config.yaml
head_dim: 128
vocab_size: 16384
warmup_steps: 542
schedule: "wsd"
decay_shape: "linear"
final_lr_fraction: 0.0
batch_tokens: 131072
Each number is 500 + 25 x the weight over its row's rms, rounded and kept within 0 to 999. Layers, rows and columns count from 0. Numbers have three digits each. The size before them is the row's rms in percent of the matrix's.

# down: layer 3 MLP down (transposed), 2560x640, rms 0.0217, rows 888-987, columns 512-575
# up: layer 3 MLP up, 2560x640, rms 0.0254, rows 889-988, columns 512-575
down888 081:470524503511485510543490496529500480523491523504458506493495437506519471510495516460523531485467494517488492489498550505494449557520446551500534510523490516499515527509511472530480478556505436
up889 077:454500494451499494515512528445533527458492459488518505466517533534519544468478495516474478476512467491525513497443516511515498518507465484495476547439457490493537489490470518487467542444516499
down889 083:461541484522430485528470532516482492535493505508506508511462477458520500507502535504478521484493468491547458517502516528486481505483470535526518499550493548460513507522536489508489523533515443
up890 100:508481487490469477479515475515550474473499495508501511474485457510469494512507517477524489513481504495454513506531510510527526485546504483528507455491562477471484502550468504482516500523470515
down890 107:523469490456512533505497460508475499484522542483487496516504507513486464566506446540458498494501517491531494519519499487521565468554543525532528480482507509542516488501485511509478484521522470
up891 100:493518532457496530463517511493519502491513515494469510502494497501492518499526538518494512488478520482534463486504513510486495491498495517527533481468529520485414500492452477497493471471516494
down891 102:503491502506490465500472490487524482492468537558507513520556534528458495489492509496540504461512477539495526476499512479487546455532431468536443495494475512549487497502459507487519488521515497
up892 101:503473470505514549499517504481576507524478485512518475503519535563499502539514468460485496489455501511473463476445517490530478547471529513500479492491491559501499503493480540497494478470502486
down892 098:488504506508487496538472594455497543462523515516522444527551490484502499504525459496491513520492490538442497500532521526454516490490493492505487478487499507488507502547500477448514515514501511
up893 108:504493506534493530493500482501568510510462564446512498537517568506516525521522494525528495488497464501490495475495529457499483447494529505494472505496524501463542499543502476490506531502479480
down893 128:501512481488497520469497493501530505457514516492528505509512506518502504503485474526490505528565475497475487482474539481567527485456504488509503559447497485474512528519452477533521484502458501
up894 098:504487492548502490466526502484533468504514476526520485484495511552506516497484563525500513488456501501504492520500489500475535531525505512513518494466516477447453467533523521484515496563468498
down894 098:486544515519474478507466462494467537506491497529476529515499504544480481501507490501472531501524511472495504474501515495489496504531463532477442519521509523476506490477479544487497534502492517
up895 100:495527484527528518487501480516526494558494467484478486509517555523460502534512491520530559469453542512524471468453488507502533466532487489486498479511488493543481464547475496510520459525512523
down895 100:516483508549511505515519514470542480530541493496460442481497510486516483498504495508498513481525511473516466500495492524486536460503537523473542501491502519520504487500504503516547521508482510
up896 106:518524492513511499514524516483515491523535463483539510479563490524486502534526496459510487471496484523528458490564512520519513498478498492486501493522482537493530461506529489477541481475462507
down896 102:446531499503496468560469528461507488523518514486510510500495531452509512493521505501539542520514515487529519504515489477530491524503505491447470483508497500503542534434512518491524494455530509
up897 079:504513527457527509528516488484487532493563501457507490527517546509532545485492509497499510496550527506497498496471525494477488476508483463475504488472486497490539517478519554527504510513442513
down897 082:513553516478491515536541496523470517529491516472489458488454491462505466472522509439501516490502483466464466527517531520456531504507450462497485478505497499495510511494519512511536513563482425
up898 100:430506424488493541503499447514544460513530518478459472510491537515508522538484492485492456492510465475458512485486451521518498494505475504540558470508497444516544483518483520477469475506471484
down898 100:509521503532510484487468496503468514497535533519468486473520484480463533506506515503469541463504526508517502509499467479499490494518522522473497505495463493533500507481466497554492501519459500
up899 103:483508529496485537501531461495529488462476489467511552501440535518525521523515540461532506466491527487474493483488487472482556471468510494494497492496535490545480530502494489430520544526467533
down899 102:519441491499538493525504499531498565510533507491502474528521481518538458472457470459500481512517507525485490470472457492518499469486494506508479464461459486546515526519525535482481512544530525
up900 102:493481496489469511488504522510544539480506465501517469493501503492493500510496560503465487430502525477462521499499523471455494509528516555475466486477475483502511542502528472490485507497499520
down900 104:514488451498493488529507510494453509485471465514496508513477525486459542515492473543515484494503534507519495484469501468501467481485554483512491490486493515513535521461494454529494500541504484
up901 112:482448464476515529467505500506486509533508499494572541468548492522470521495493529481453484501511502478496488497508523506496489508539486479547486496524516488488478529501471486523505471450491475
down901 113:513432483505488415451486499521518488510540488515517524519523507495478511514461527526488501527499502517502477514524520534480516483518514517509536548501443489511504527525498495508474483496489527
up902 107:478451529523486512485507470506504508535476491499534443480537508510467491448510476496485467481536483463528451537468508488477529485531507458473468509446538513533516503477500488527508492525493463
down902 109:481470511485501544481508527476454490475493527479492533525533488499454476528452503514474506468518536472501473451560533499515488539488507511475574501500556504490512497497494490466529481522460516
up903 087:510539479461487529473477494499536492523485528544523521487513518510498517496454481500473478538531464491488456518521513481485546491480530476514475476466479483488512515500483502479528549511486516
down903 085:453494535505470488545488458523507464479535513448506510518528485458527457522515502465493503503468525465504500486504528515520482523499475470535527510521500495506491479539529522509518499495515485
up904 100:492539479484482534479520499552548502529482553460533512446501474475492492500476512511518449440502483488473505511481519486513565484542486490478513483480508500477512491484507501503545482492502497
down904 103:471494525492550504498532523515492478482514502492463491499511485457478473475520493545503517474485493515516495550496472560528513461525459451517511549499549548493520489464521479458510531502472505
up905 109:506497491540501494503532475507489500523474521484519499516558488516527522483497484513507447457509465465452500481512530467494473534509484470538499485487531513502491483540518487483470539485511500
down905 106:498499469469489497538485493464460555451508515548505518490512442529522534488508514532525494527487497508493515475502483508474473494489533495460517519536561536500478487480539496516517514480470487
up906 102:479496525505503509477487523505511487526501536502497523504535537523499457488506493468529502501511470532508487457483516461501498508514480496482507463475505490470489522476510514431506492529466491
down906 092:507468523462515480558533506505502498532479477503498491512494533477480514510504486523475536567434514490492501477507490487482513484500513503465474520540474504481508541516460549555506513475459518
up907 094:544489444506457527504514539505471511470519516464533524484501532488455516516492560550509465507492504552472536499542483513557534526492525535509474461522487505551501488537506525476484513493488511
down907 103:512523532519456477523501495528468510535476494482517476455492484473503450497520491546536488502490500508446475483517500520521481459535563494481515493509489522498537519519519534463510491468473479
up908 224:514480468500525538506496508481521448511517506462527510467518504523447478518500501457494471497479532507503462488502510493508507467499527439503477482471545494528487461493455528442518506458495467
down908 122:547503443518498519546488521446505486498515514504486491490490490528511500492493504489514489510481507480518493503509511532501500497519521497491485505483547497506499483517494474456500500484506464
up909 104:486458506481460489491497502488512462530465507535517539519510516533459486471435475459501507495506477554476479494447497510519487474509477492512498523528505515486504540508511502512506474501499488
down909 107:492489517519547524513444525480510543516511511527522504559503530504517501448503492529493482473547491493482467520480456483543464506472523513483474508471500457517519495521463510465486496534524499
up910 080:487454516506507542509481472476494471529521531495494523445479478508464516503487504482499510496519445533491441459494532469523526525489499518485531461504523505477517455500500487488538539475543493
down910 085:500522477481453468528489493525460504536503469462506494516479510447465501561494518527482503491479490528509534537495480526535481537490469518527498472513502500502483497491532501509478526539526455
up911 107:522518494498516507516501476489509484458493532485479496480533484518482532488468488466510546508475471478499508431512505524498464502482447486518519482539516506529455519492517525483546506495537469
down911 106:482483487514503453518538551512508463533510507474526498503466482500514525499481531498462517497499558499510499521451500487415486520508473500488496546496489496519448498454528512463511473481498491
up912 100:471536481506536499480513479501526488483450473497457461457507500500508531506474497458497526496525503496467466528439502518502538479517531511503502492499498517563500511519505529482501482535488517
down912 092:533460464523509471490496503483515522538517475547488526518502503478495452501541503525484493488541496497510534466485481538484517503513484514530526486518491524452502471495506526540498531488479461
up913 100:444503491511510526497498493525529452475541531523544476478495505490482452486490508496563511530469508490504489539527476497461522500475494467552506493486496466489514500484493516513473502532489502
down913 105:448510524489499504456514490494498497515474473495461509511462483520471461515468457478488537539549503563497541554482490464447473515512493529495505479506500499486506487481481508490518549474515554
up914 099:507439523476475525493528465482505468523467492534486508512478519463473487482499498494497503538513477508453503459520547509492509498498494495500463491486545516498474491544493476475508500509521480
down914 108:514505461524492498495473497476537478496485504478460471511492492517491484496474524463496468479533530493515517508508546506491512510516505493524520512453501481512488491557469496528509522506520542
up915 099:500511513460513500505515484484499476504454518508491553525524483485477519527508513456504503501528528495494505489465483480499460448515512492527533485497510511531435438484518499459540461557455489
down915 104:554460495483494542517474504484516528500442488491548475488528510503526493521472469472528494523544525535473536502461521481484467495507455499498518539512494489504512471486474475478476495515500483
up916 100:441530495503498483492540498501520488492492509507457474479443465485504517471498524477486543460509482458463481496507505519475538481498489495515501462542499484509490482534529494506478489430487439
down916 095:501525457501488539515544510497494489488502528495495528472506499454517474554494476474458508479489523511518491522498513515466538542480487511491540521474541503448536475497500530497473485472505512
up917 103:520498526521482506482540508535472477525513525524492532539513475489444483489514526491490500507483501459481484477527483527497544476513477495505475469520459469436478488512481498463477441512540474
down917 105:501494515482494534476502485494487452527515427480487497475523488523503494495479485518486499508480496497517534504499526504499539469517475460543476496482472495477507521506494474501511481499476550
up918 096:454531527505499510459511494510487499508484524481542496469529512524489567524467526447497485477541483522482469470520478472520517470524539536467446486468478523541463482518464533475523539515483532
down918 092:510473503533465493509502545537548526499525478492474465522496499471474512499482461477511501500528496503509496501513481513504503530489460480510485522514535487471507457482548509505485486487504507
up919 094:504506547482521532498474523443493489490508520515478472514533481494524498469497546518475490502459490519491495525474503489443503526486519499489512464495503509506482480479485501477515529513447498
down919 099:499513489552489501514494543503497481533497517491472514498514497521466492457430459499467506490517546523478471478487485460471525497515499521494510487520445492463444518489527503489519539504477497
up920 102:526528505514535505467510526501547504474490465475528497502499541502500505494515549476511506499528519489455508482518476491499480536536520487513491479498521502539481465518454512482482528511449510
down920 102:479479483494488529526510465528533518498549463495541482470481468523525495462441472488487501507504493492493480511510506502522523490487546475486523495526479487527500514525493485527507485465521534
up921 098:475476496527510494496518474517506549511503491483572524455478490545504499521520513508493554501553514481493504532518495506487536495470464526494479503486494481494468505480477507487524492488498485
down921 091:539510457496542524487493468473513531499505527517471526463525495476532488536503527486482476500460485502515564521486448449524496491493474484544512528462519516460527489526479500468480509481522536
up922 099:499495515472500514485470524487526497509480460479493489525508524478455520522480482457482501524502522465533501500502537481499494449508477459476489442507505498484467461498479529528517480501509470
down922 094:531495458504469526550512493485497538495453520471535498489506520513500439545497518511503532471485506491564497425517500496519507502494516483469493561513481482482505514486510510501496487474503529
up923 101:489473488512513527507505493501522521536502502490508499509497502519500521494512491495547493497495502521511520499494472520518519525527499543522536480486493525503462509504494510483470486485510474
down923 103:490465508503496503510508472487520534485502497493480533545475518466517480510549459520518492478507496477463478515523526531508498541551475481480519517517531505511456499501515487504482512483514482
up924 100:485481508422491516520527482512485493515541514505509460519500493485494525476449537525490489503509477519487509477450477498483554470514504496553453509500527529532501532490469487473502512499477450
down924 101:540538501504484494517508515514465484479533488513508521465520511475501518500487476473521534491475511472502490525492499516494494514539466519500552555515449509506488495477535529524508528447438515
up925 098:501512518476526547519505525503536505535505478491525475506490510514441442496513497476507474499466503516523487521494523531551515486457481460489494445503541482519521539461490550526487452485541508
down925 096:474505519512491508525510503485533485480495532515449480501456501495523477515465489542538530478509542503537512493494506524493484527498507515490525531501504515460494452490507492501542514479495526
up926 103:469495490526544484494497461514515522495486518523471455476497503519479501501502509476530513492525502481475479508448494500550543473504496503516518484491520470552490541484542487501544492498501505
down926 111:506514467528516488476490512469519491522502485502467496511527509489524520488522531484511479497499554494467506456490456480484495484494515503511461536514525484500505514525501496468539495494525569
up927 104:537569512545455512487485535544498465499504540487499549497489474524518497505521481506457522493501479439555555464483483455502514496515514504508495487482510523498509504491492514478461478464478466
down927 103:501498553456519512485463517509543517506519492538495487492461439474522514462491493497462482494523495500504478528491467512470499546534480497455524476496488506439497485519516533513479505421467506
up928 102:518471463507477501484479531494513518491493422508517444533521560529499497486505484462559470513442482483497485515475479554464501525487471484493507525522517470495521533497481522506438496525477485
down928 105:477513544478533527466488483519523487502486485510474535488548501485501475506512462492502494461521520474535513482517474492487507481462430500465520493508524537496508500517499474531513515520504489
up929 101:515457532488472510510538511493527461523497533540482482491484510495507539481477515523488468472550499488491504473475527532473465473498513468480489496465492528473487454474499519506489431477490497
down929 105:491507529495501475522481499469476513498468500523436522484463498515491453468534475488483492515510500473546506489525491472499492484493512491483492472534504524470483501491488463524494539517536492
up930 099:466510480527514511531485497532494483513486502527508514488509490500512451473530509524530502539492462504503510462552505498544511484501466499436498501505475454519513478509489509477488539526461496
down930 097:498471483539450536525497484449515450502507478514492556491524478498476519518501524483505520493512472494466492526498490503511444440512501484545553465518519478507473523510503499496512468499515504
up931 098:513477519504472509496506496528543470526537499443500471503494477508470512512501458468513481481513470485487480483473502507479491537498495485538431463476523542505472486474521520501500505433525464
down931 100:508535507475521519507456520511534521494495520492530450486514525469530515463514486487504563510482528503477525446533523508512499451431456532507442445492512507509511450485510474469489528511479518
up932 101:562530497495486498519527510478541539505476527503465435472507478537490503488482553498512523503522479499466488526480510507527546501517539464468522482499500547475464476529491484503552515476515455
down932 099:495492521451479507506511489539461503523551488505518499472484479501506497544524484474541446474484481509504503497491489500538522507468488522447500530476536499488499509521507501549528521480511490
up933 109:489504498496481530515524499496469474477504512488497482492454495492510552523486493492505513477532515478476516495520481450512513450461504537505410470495543505562492514548481505465498481476517486
down933 110:515506544469508476529548517496513480488517496488483530511499513493524480505500473506514466454493530486499517494519509496483473501488533489530484432528487469576483521528484491459482506499491503
up934 105:474550506526504509467507540480510461475506524473489484471529482501475521480514479521527497484468499480465525470491459499514509513487490509489487503470474483516475526460496517489557536518491464
down934 104:452552521496490467518467527495478514453483486488485528507488510462492552471507495472521495485490529491465520512514525517508504517494525445487490468507509497474503505465471564469522469496469494
up935 093:525492499481504510515513459504500472503523508471486498504507522490469475540524532533553502476516517489505513484522526513465487514548539509508458503538503465505523510554518457523513524476496491
down935 091:548520533466522497458479485472494485440481486573502480496494495522510475504472491426455547520487470512513444505488483499503479467455484507507547478507546436498495521473462535484478493495504482
up936 104:457495500491488543519511494497509450504524524536529521499508478511497521515522480480488460432530488516484505497433511509540483514494503510528466480436555475489503515548489496488490532497518497
down936 111:504547495494539475543501527518494521473464487502494562524510504504487542489456488501482509542524490496438447515525519518489514471502494488478521449486521485484518499472503495529495511521530550
up937 087:529531497487512533501519500490525480523480489448465488514547578536474488506492502521485537529496509505483480500441494482524494473521507475496475523447492549505519500486455505505505430495506502
down937 086:496525495511421489500472497554443520516514508493466479447552485515468534512544533528528502446478505493473462538503546534481519513473510485515560474497514546514558505486517469501484587488530492
up938 106:493502560472521507483501512508456465513492532492507459475545496521479516463503470452492466492505493507456519512490518488507507505467435495501485466495518519517514481533499512462566469492494489
down938 104:477490497499521517497508495520505503463492500476502516493429438499509513461483533511490497492495500485477477505508526557519472528495520509523447497512540454500514493462488495508477516528517487
up939 094:490547529482480500494504522561493501491474489478477506454485482502531490489478536482514548490507496499471528537496517464498517514504468509525471512521505526505473549520484489484515472507549503
down939 092:516514495511463488467488512466533494507498479454496453540479549472496445437540472497542496527512509492535448480486478491523509456500489567502514496499515505502479506514505470537528512475552494
up940 096:470455490457524547528520482509510488448506518505497525477505509524485510512495538448486502511500504561471526498548482563505476498471529490533478454468513494545469555508486480474541443465507522
down940 088:466508553548495500456506479541475524506530483524491477506501462491485527499519515527481526522495498456501513504472478483507486501491495513499522553482477460492511486469517510544486534467494483
up941 093:488496519528500503504523472496489504506473503480539483461503495498534511528506519509501497469488481471507517469458474537470479471518518522484518486479523535512478492472492476500533506465504469
down941 088:478503475501515489488476434470473525511506475490506495498482486495462578486438457498523494514518515469482502480481499495505526502466459447500537516526474500484502474489499522533511507538513525
up942 103:529488507529493510502475495515481512509526503490515501511461503483496509493494468474530453488472518499503492478504467499523533465483511456506511500498507498487504458481529462490525502516495457
down942 119:494508454527490513494503466498453559469490506498486510514523510491454473504497497522512525497528514516515502472520519514498531491514529516465474522482540505479520535487537510525499495503506480
up943 092:514502523508463494508537467469530489467470468497497510523521536514519459525496482495496484524520513481481536530485496556518529478488519543505506548461488489538486503522457522496523478507475512
down943 095:506506477496499452502467494468490477496524486514487464483520516505523536450516525506470474520471492489531479529465487517531493453496484506504522476496466544480506494495534508507497506497521498
up944 101:470506501531467522498549496514464490507539497511495532507488548502495508514513530504477467508530531483510462490513473517480476491464523484491486487458516485495486471472490517463546496441472493
down944 102:518457498486501500517474416468513505487490500496430538436456523466510492526464512514500515495517443483450520479454505504524490475506523515518517481488462504519472515486463485502554529515536528
up945 098:510504526473471536504539512502517440505491497463505515506515529500473505486527489506492506498471498532480498444498467512494502475512492501503498430562513534506477535480480456423518492514495460
down945 099:517471498508481528517489467522523497476488434458475521525461482475529504542525443509500487472512505531514487492478506458491484509535500514482511507482518494492561521487521478498519447494449454
up946 082:531498496502539526534479448546560490442472526502497485461529482532447515473522534514556526535509514473501460540424527500483510469497515440504529516481513528511518521478461499503505484485538489
down946 087:475507481527442542503509531515474523518472495478491519504487490487510487482494475505537479479482456516478492486497505525469470492466502514503495518562522524468540511458499552535533544551515439
up947 090:489499528487514495503484494515516483474476442500497501480572492493492485482499476508495495536483491506502475506487485488517486457490516533521524551499530465511483490501525493528490514513454506
down947 085:528532492509497516463458496508527549545499526483482477529521512480496509501514541507465513451494474532551523443530472545496511451454491507473531489506522473484508459498502500484501513496541470
up948 101:501511480492455476508513494519562489551497534522483526476534531514489489482521470460496468511437544505526509441503502496490478501477486530481520477484460487467463504506523476497495461481482491
down948 103:498486492495520476494494509472485503514510535488514529495481512520479498527507503517504546499541481560513499523517516500488518471518469503487542520503487496530490561505491517496544487489491560
up949 103:447522516497501515478489525512498469483478534496481498524500531501456519487510544491482466508544478486452449492494500512519525450515510515526513466531521492514441455451488515469479513475486518
down949 099:514492497454459460480502557512465470469499512497503520486492501456510485481522533476513541472504505536500473500500519455521493490511525500462523511486511525522471434445510519477501509494496509
up950 104:519486501531504502514477506494487491493512513493502483518467530520540486497508590479457486512478527497497514530524521456528528521535487497467513513498522529494476507484507487500551487551546476
down950 106:514470523509477531500475453491498537509506502579553479503499535501471537460571499502471502429508520453511507528504523488497468502482526487467534482510494472520505520502448485467567486498470495
up951 105:560525463510490498494520489518499473498516490514520547480489506469506508527533497520473527563505516450444514486515462478471489499522487484540473468500521530484509501496480449494495504521481512
down951 112:505457486506489495536496486460524508464511515505506533520505479508491484511490533516479512544502471470513483514500493515517554522479545502528484530496468494533442516521462482530523504526494541
up952 088:541515492493467527496505464526507470490466480507494506515498557504519506499530507549561553516535511490471535535523505486489519505542547498508507490505479549530519514506489491500524479503463494
down952 085:513470496493515506471534511507481488498554462491500473442494496475456488463472491449456484508551495472512468505478508498532521484488467474498483482516525529487489455488513521494489504481508476
up953 101:505566495482496515534517538507517474470493494530475495462486488499483491553495488472488515490470510503496516505528501476442520491479512464529486438548511515555463550499479465532499527518485485
down953 096:508471516490467527547489511497526505443457501494485537497506509469454499537508458506495472478516479508515454487504495474514460536503479491458496464509495480481432477492492503485466464488492518
up954 099:508494485479490471494516474476459475503492514458480466498490485491488540553503491452495472485507515493525479492496495501517494459520529526496503504498517515514501458522500464462481515502524472
down954 100:525498497480495523466470535483513563527483504526505498488531472498519488457513500510538480432501482471455472499500510499493528517468458478502553515507519511489488539531459484513487477513491509
up955 103:505488502496502531525523504532507504466458500466473521486482516534491468511522503502499505513507522497469514472469486493529483483476482504520514459512508547520448505585486482473461538499467530
down955 107:476541465493548496482437505551458540476504536486521509484520491476492475528506517521477492502521477500479536479469488503513493477470486500515494491490522521504511560522480459483451500496537549
up956 080:525501487498535520512533505506519489490501494477496492544512534495534521545512517465445500540534493484466461508486513475499481524479495479481468503463484425521486449526458479498487462478449525
down956 084:543530508543525492551510473489449491528502508504553537479468496451482514523486523479489521480497492476481484497544509488500463529456512498521509524494490545480512499483483527512487524549498446
up957 084:507491501523524480490510474524514478470493493518488470472539487487499491505507486478519479493478481489511472490500512545537527508472494482488474539490475490479523531494465497499525504518454508
down957 090:504528491515498488518471503521511557511464500488502451503506445511523481508513483449459514499521474533501497515498512521504502479494475502518565515520474529481505483464508502468500524542479459
up958 083:491474532520505558493484487499529504492505517473511503478499503477540477528533487492493503572471500507482510540470496491514490506479500539516492524486508502526499544491492540504540506519492561
down958 092:475511506488505437469547476488476503484492509496499512507477536517476531505445518516509530477510505516529491458503502505490505504518527458487520485477479527469485496550500475514475488466490445
up959 105:472481487501446496470503497510496447539503485521520464489488523437488520461467491473489460505500502463461485496487507484482525492521480523508494479520519480523494529518481494542489509506513490
down959 098:473508529558555492532536514473519495484509467505444490507520519527509490482521482493480525494548493484499504515476462520541492507516500498500484546540446536514514492462538490504549450504514528
up960 096:480518509496480533457496508500497504515557501523533530552522514511500522497485478475538467532483464510462471425501503526509472459492515477472500492489496497502468510494488540472479532484472501
down960 100:510451468541560479516495531496477514498474503503496489466473492493485516496510472507503516479508473483431521501456466487530480482441464486474466514553486468460520490487490481497480481479495521
up961 094:526513498541487523525521503540546461493515537534520471477449522475511504510537523506534533505532506460542490476472489485455528499495536459469515523485514459487517491501430488433524518455551456
down961 096:473432505496491482493494527495462516524491497468481491496510498561525497475479479500488472500507484517487519558498507528513484528515451497515488489505449548489495495459509505521472469540511530
up962 100:545443460489466500494510493503506513549435519512490494496491497491468517464464485508533499470492510502539524467488504534482529444548533464493502480516491505539505490511457440513495449502523462
down962 098:517494492464483445495522456499540467496489506504473552493516470461505495564500545517487513511524505544509512518441491549519491470471516535481503551494505473541500518507456480547505531509477510
up963 106:510470517515488527501489470509512477522520530487558497472529531515431466519498457473493524506493464483460452445528510480489493505487494465499526521522518506464488517516517494506539495502511462
down963 099:519486477515511560525545505486516549493508529511492468521480466505520528476486491494525470479463508500498451492518515462488481559496565523487545512475519514517524458494501513511459518464468544
up964 102:525522501502490472535489474472483524508483477469477424514519484536513529508487521514473541525484510490537494473505525497470492477526530506550473464490479507507522460506454490480498521488476489
down964 099:493484504488511539565497469505518468516517546466477504523522488524527461525501486477522519461530534501515461515502492513527452462503520482490503517524501462485481518514478506538510498496492509
up965 103:467504485488498538493503517547551500502502468511487530475514484527502521545512497499534499501503491470460525497522499552507477504548534494461453498521503488485496509496517485494517464510482486
down965 108:484521491508457507517513507517497462470495539527499530497520463499528523515508478486515544513506548536501494497508479542546526535462520501508517463536498462507512529478464539482521507504486486
up966 104:509509491497473541516511492489480504453492487476504507472493489517496511467503483474545527538477520490490482518513450505490496480508468503516511465473525489480465464490490500481426516475504489
down966 114:505470496441466521479482492521528520502533516484513529472482525497467452484529479467497486526487436530491465573514480506496487524549465503447509517493474480506514515487500490531486462517523489
up967 105:458511529522521519508524460508525487455484473458518479462523472519529496463529516481515494475519486514523478529518536530511502506523490443510450500479459463485487538472456487493538543483525489
down967 099:523476492496526478471507539507500465478531436507513473476512448467496477514490520532512509517523506487469508507522485494540533497504488535496468476499524497505507471474522532523507500484507498
up968 097:503472541500491477512530447548503478516498492507496528464501465553487528495494515520539514500491481492488479487515481474487535507533517471522496492455500501481489524488527502514498494539490480
down968 098:468533509486483497501520465527502519510489507462497465492507509468465490466496486510528473515477508523468502530486454497443504493499512492494491468484475480489518460474516519455506484495501507
up969 098:523497518531509512484489457508514523524499476492519530499508513491512516507510512514536443521502460511475479489484499518511477464563505535465479493481519451498500519468508506512478522519478469
down969 103:499538524537521489527497499511500505537459463486487547481525496525471517441492516500442497515532495486522526518476486543459486504489489469509471507442519459498499496456503514527466497489515492
up970 099:500509485538515500486527544510475510507449497575487409509479460489514524483483503492491495445497487449537512511505481488504529489512466513524493445527539458508490516532460534506487471472484481
down970 106:476489471492477480493478487492503495509495460520476500488523524512529497522498522477533471506496515497486495526479491531524486499487540513530479498517529507497453526528516489501531477521506521
up971 106:463524503473491525507501453518512510479491550461476479512469534508477485481499468468489516440485542483508474480494471496524502500480500453510494496485525527506497485474480492518537449503516507
down971 116:534546529512482497492509498537469534481495540447490447495523522490527505456518450520525495457489517491506521538521532501480517497534491466540524464466466492502498497494506511481513529469513489
up972 100:519500482535499530502546454480509498503497492497534475520498495466429507481495492466555501528499514489501522494514499556497473485505479478479456497548509463486492530475466558477518517465536474
down972 102:531504504507454521531484461517491545512470511484525493505479495471480454500526450477524523532545447528456461437485534476492554465436492473491472545494470471490484498506489449498488526479489519
up973 108:488464475514520510448515521528499489478492530514482479455473487456509512500473522543461477505503464483496502516491511534483530481474524522505496497461547518490491471517537557489515463521497529
down973 113:460497481502491498496449455465503489527459501519522482501468514462495510510496493493502484472526495504562479521513545505494527508534491463486483519508514477465499508506475493486480474516471527
up974 099:460536483494503515476500492496526528518498552480508479509500496473492525485520517514475516537487494468503503516491525525474517503516481475474473503451505480502516484491505468472519492434503479
down974 100:537501501482501502468550523490490534470522496468498517507513499500483439511515455458472536491522506518504506494472515509501516489523465466498477510496515504512480497488526499490532488509494512
up975 089:469498532460513526524495476493512465502520523546515487511512519506495514501480521489484468515529497529462484499465455482511487520487438502499504500504488475484526499451507502522484493499496534
down975 090:481492487500500528531547508493531522492510531466503476513475483476478497481446475507526497513462496471486464469511530495486503485475507498504472534463473513518503502518507512505502479512444465
up976 103:468506479495482520517524445566515492510485491509509469518506495536502512504516536520481509521491489485503490467468440512487521477522502525487485500485504538518477500476507511492471509504492484
down976 107:502533503486490488468500493489520496519532490514470492575495488483481503514517494515541507527516509539505538518497444544484499489483465469525514485481543495528511472499508475501513538518526487
up977 105:482513478494500486492527497506522527472488511567484495482529517462466507522508510502523521483474484529478479451473502518470522496532468514480519480490529528554480512478494493493517488462493447
down977 118:501524512529474472537520471480511512470501466483517473479509536492464496496491543485472483493480489511482483521512481536444487513505495519429507467503471501510541495468486468449474483510476450
up978 100:482464500556504525497527517539535480518516496478486488543459507489424505509548515475514481509494498490485452496490479512488501492504496528488490503509494520542475485501528483522518455472458489
down978 096:485546477505531506527493536509470535481503480516463449514510470526531497539493542496522500513481551474506511492475523516486494439500508475529492539493526452499524515490528521500506510510535544
up979 099:489527494509495542476513506520473457497446480549507516521488555514506482470487532519515506518480497507481500491498547479487496493505495519470513501540508545539460518503469502488510465508505479
down979 094:492570516516499490498509511490495512493521448481499468515519470438452491468556530497479519520533460525510490427523477529509505501447459487486486535504528503520495456456514470461439492464531542
up980 100:512469514531528497476540472466503525499526530493483459558505511479491468489500539534522552499479507492502496481474559522538503492512500488492449486472506486540516488487445474469498511497516503
down980 097:537506505477487484502447497483480505475538460528502479473511503486480493488493501482479502473453512497496468500469508511518500514495539556527484534527477505486553502514513482513501500522516519
up981 101:497503483486510480473494508448543455457463470521474503475501567507528463511535543480488507517511513498504498480545506461499496472566518516486507486516516496450465468512475490500534484481485496
down981 106:495508510500453500516488494509495471519467532503474494521481514470467492467522525487501493473554501487514534463504521442445513497510514532488508487475524472528529538501461533499523510503517533
up982 096:467478491485506514509471497524489481462510434498499530471492519509454450504509517516514481487455505509505489512448520479497540461489535472483451495499529534469489499490460491504513456471554486
down982 097:479515520511474512507475465522513521488481558494489463487539505451525477499498473522519508505504514523537483507516514500494455567499524489505517482548501491528528513497519449475511543496475509
up983 096:522527522512496475521509488538498453537533486518462471526506473495425513526477485446524500518527535474537449494484518499473501477510464472536508504522518495507507473511532529505506481473542450
down983 097:473474539480487546523505475471484498546516528524515527497490504541523530569471480514491514476493481503506512524518510516548483456455499479506535498465462521549509547507486546494502503535516514
up984 104:512488518509484525456521515512496448524500467548512509530510502551489525509508473464507480454535543495480519459476455489523500536475499555507502501490486521468486471516501447489491481500506481
down984 109:558525537495470526483472526504486490525518506497473558488527479470474518498466470494518477518561469543437456529514499510512521549488505478499517464473500452497555529515425478497486532514497513
up985 100:470483483504464517474492524492532462492516528569471478458499543484486522515477515479501498478474483500490499469497567502447472499524539500521478502501508498509496497527531510499526491479533469
down985 097:497459464490492503514499499504495500481510503465472552511524459501482550518518485509483459538541501512469476494535493492498471498490498463477474533511557551520490500503548512490491486506504491
up986 101:554481453520474551485496497487470481508502504544482513476525481509511504552483495507493455519495519514492522466555516500477469506530450504528476493514500498526505465489465486504476459502457472
down986 101:527499474492512502478521503518540516515511500503470515528500530518502496467475504493519501525479496487484469486441511479523487449527503500537504486428494495477520492553535490492484509497476506
up987 102:526508449508501497482541506521513517483503503530504464470512508545503516495484472530513492523506461481469500502495508562492484501478466494515515521481482491476502478518470494494491487511481485
down987 107:542491505466514518529516521534534496538524475548448506488518457511473526508547487548463500499506489510498520439506495487534513471497473502560511529515482492473485506532499471554494536499503552
up988 101:500521533496477538471497514539507516529501501526506483438520469482472523513463544502482488496518486513493525484485446501479535479451546501508446495499507494471484516486495503494443525475456488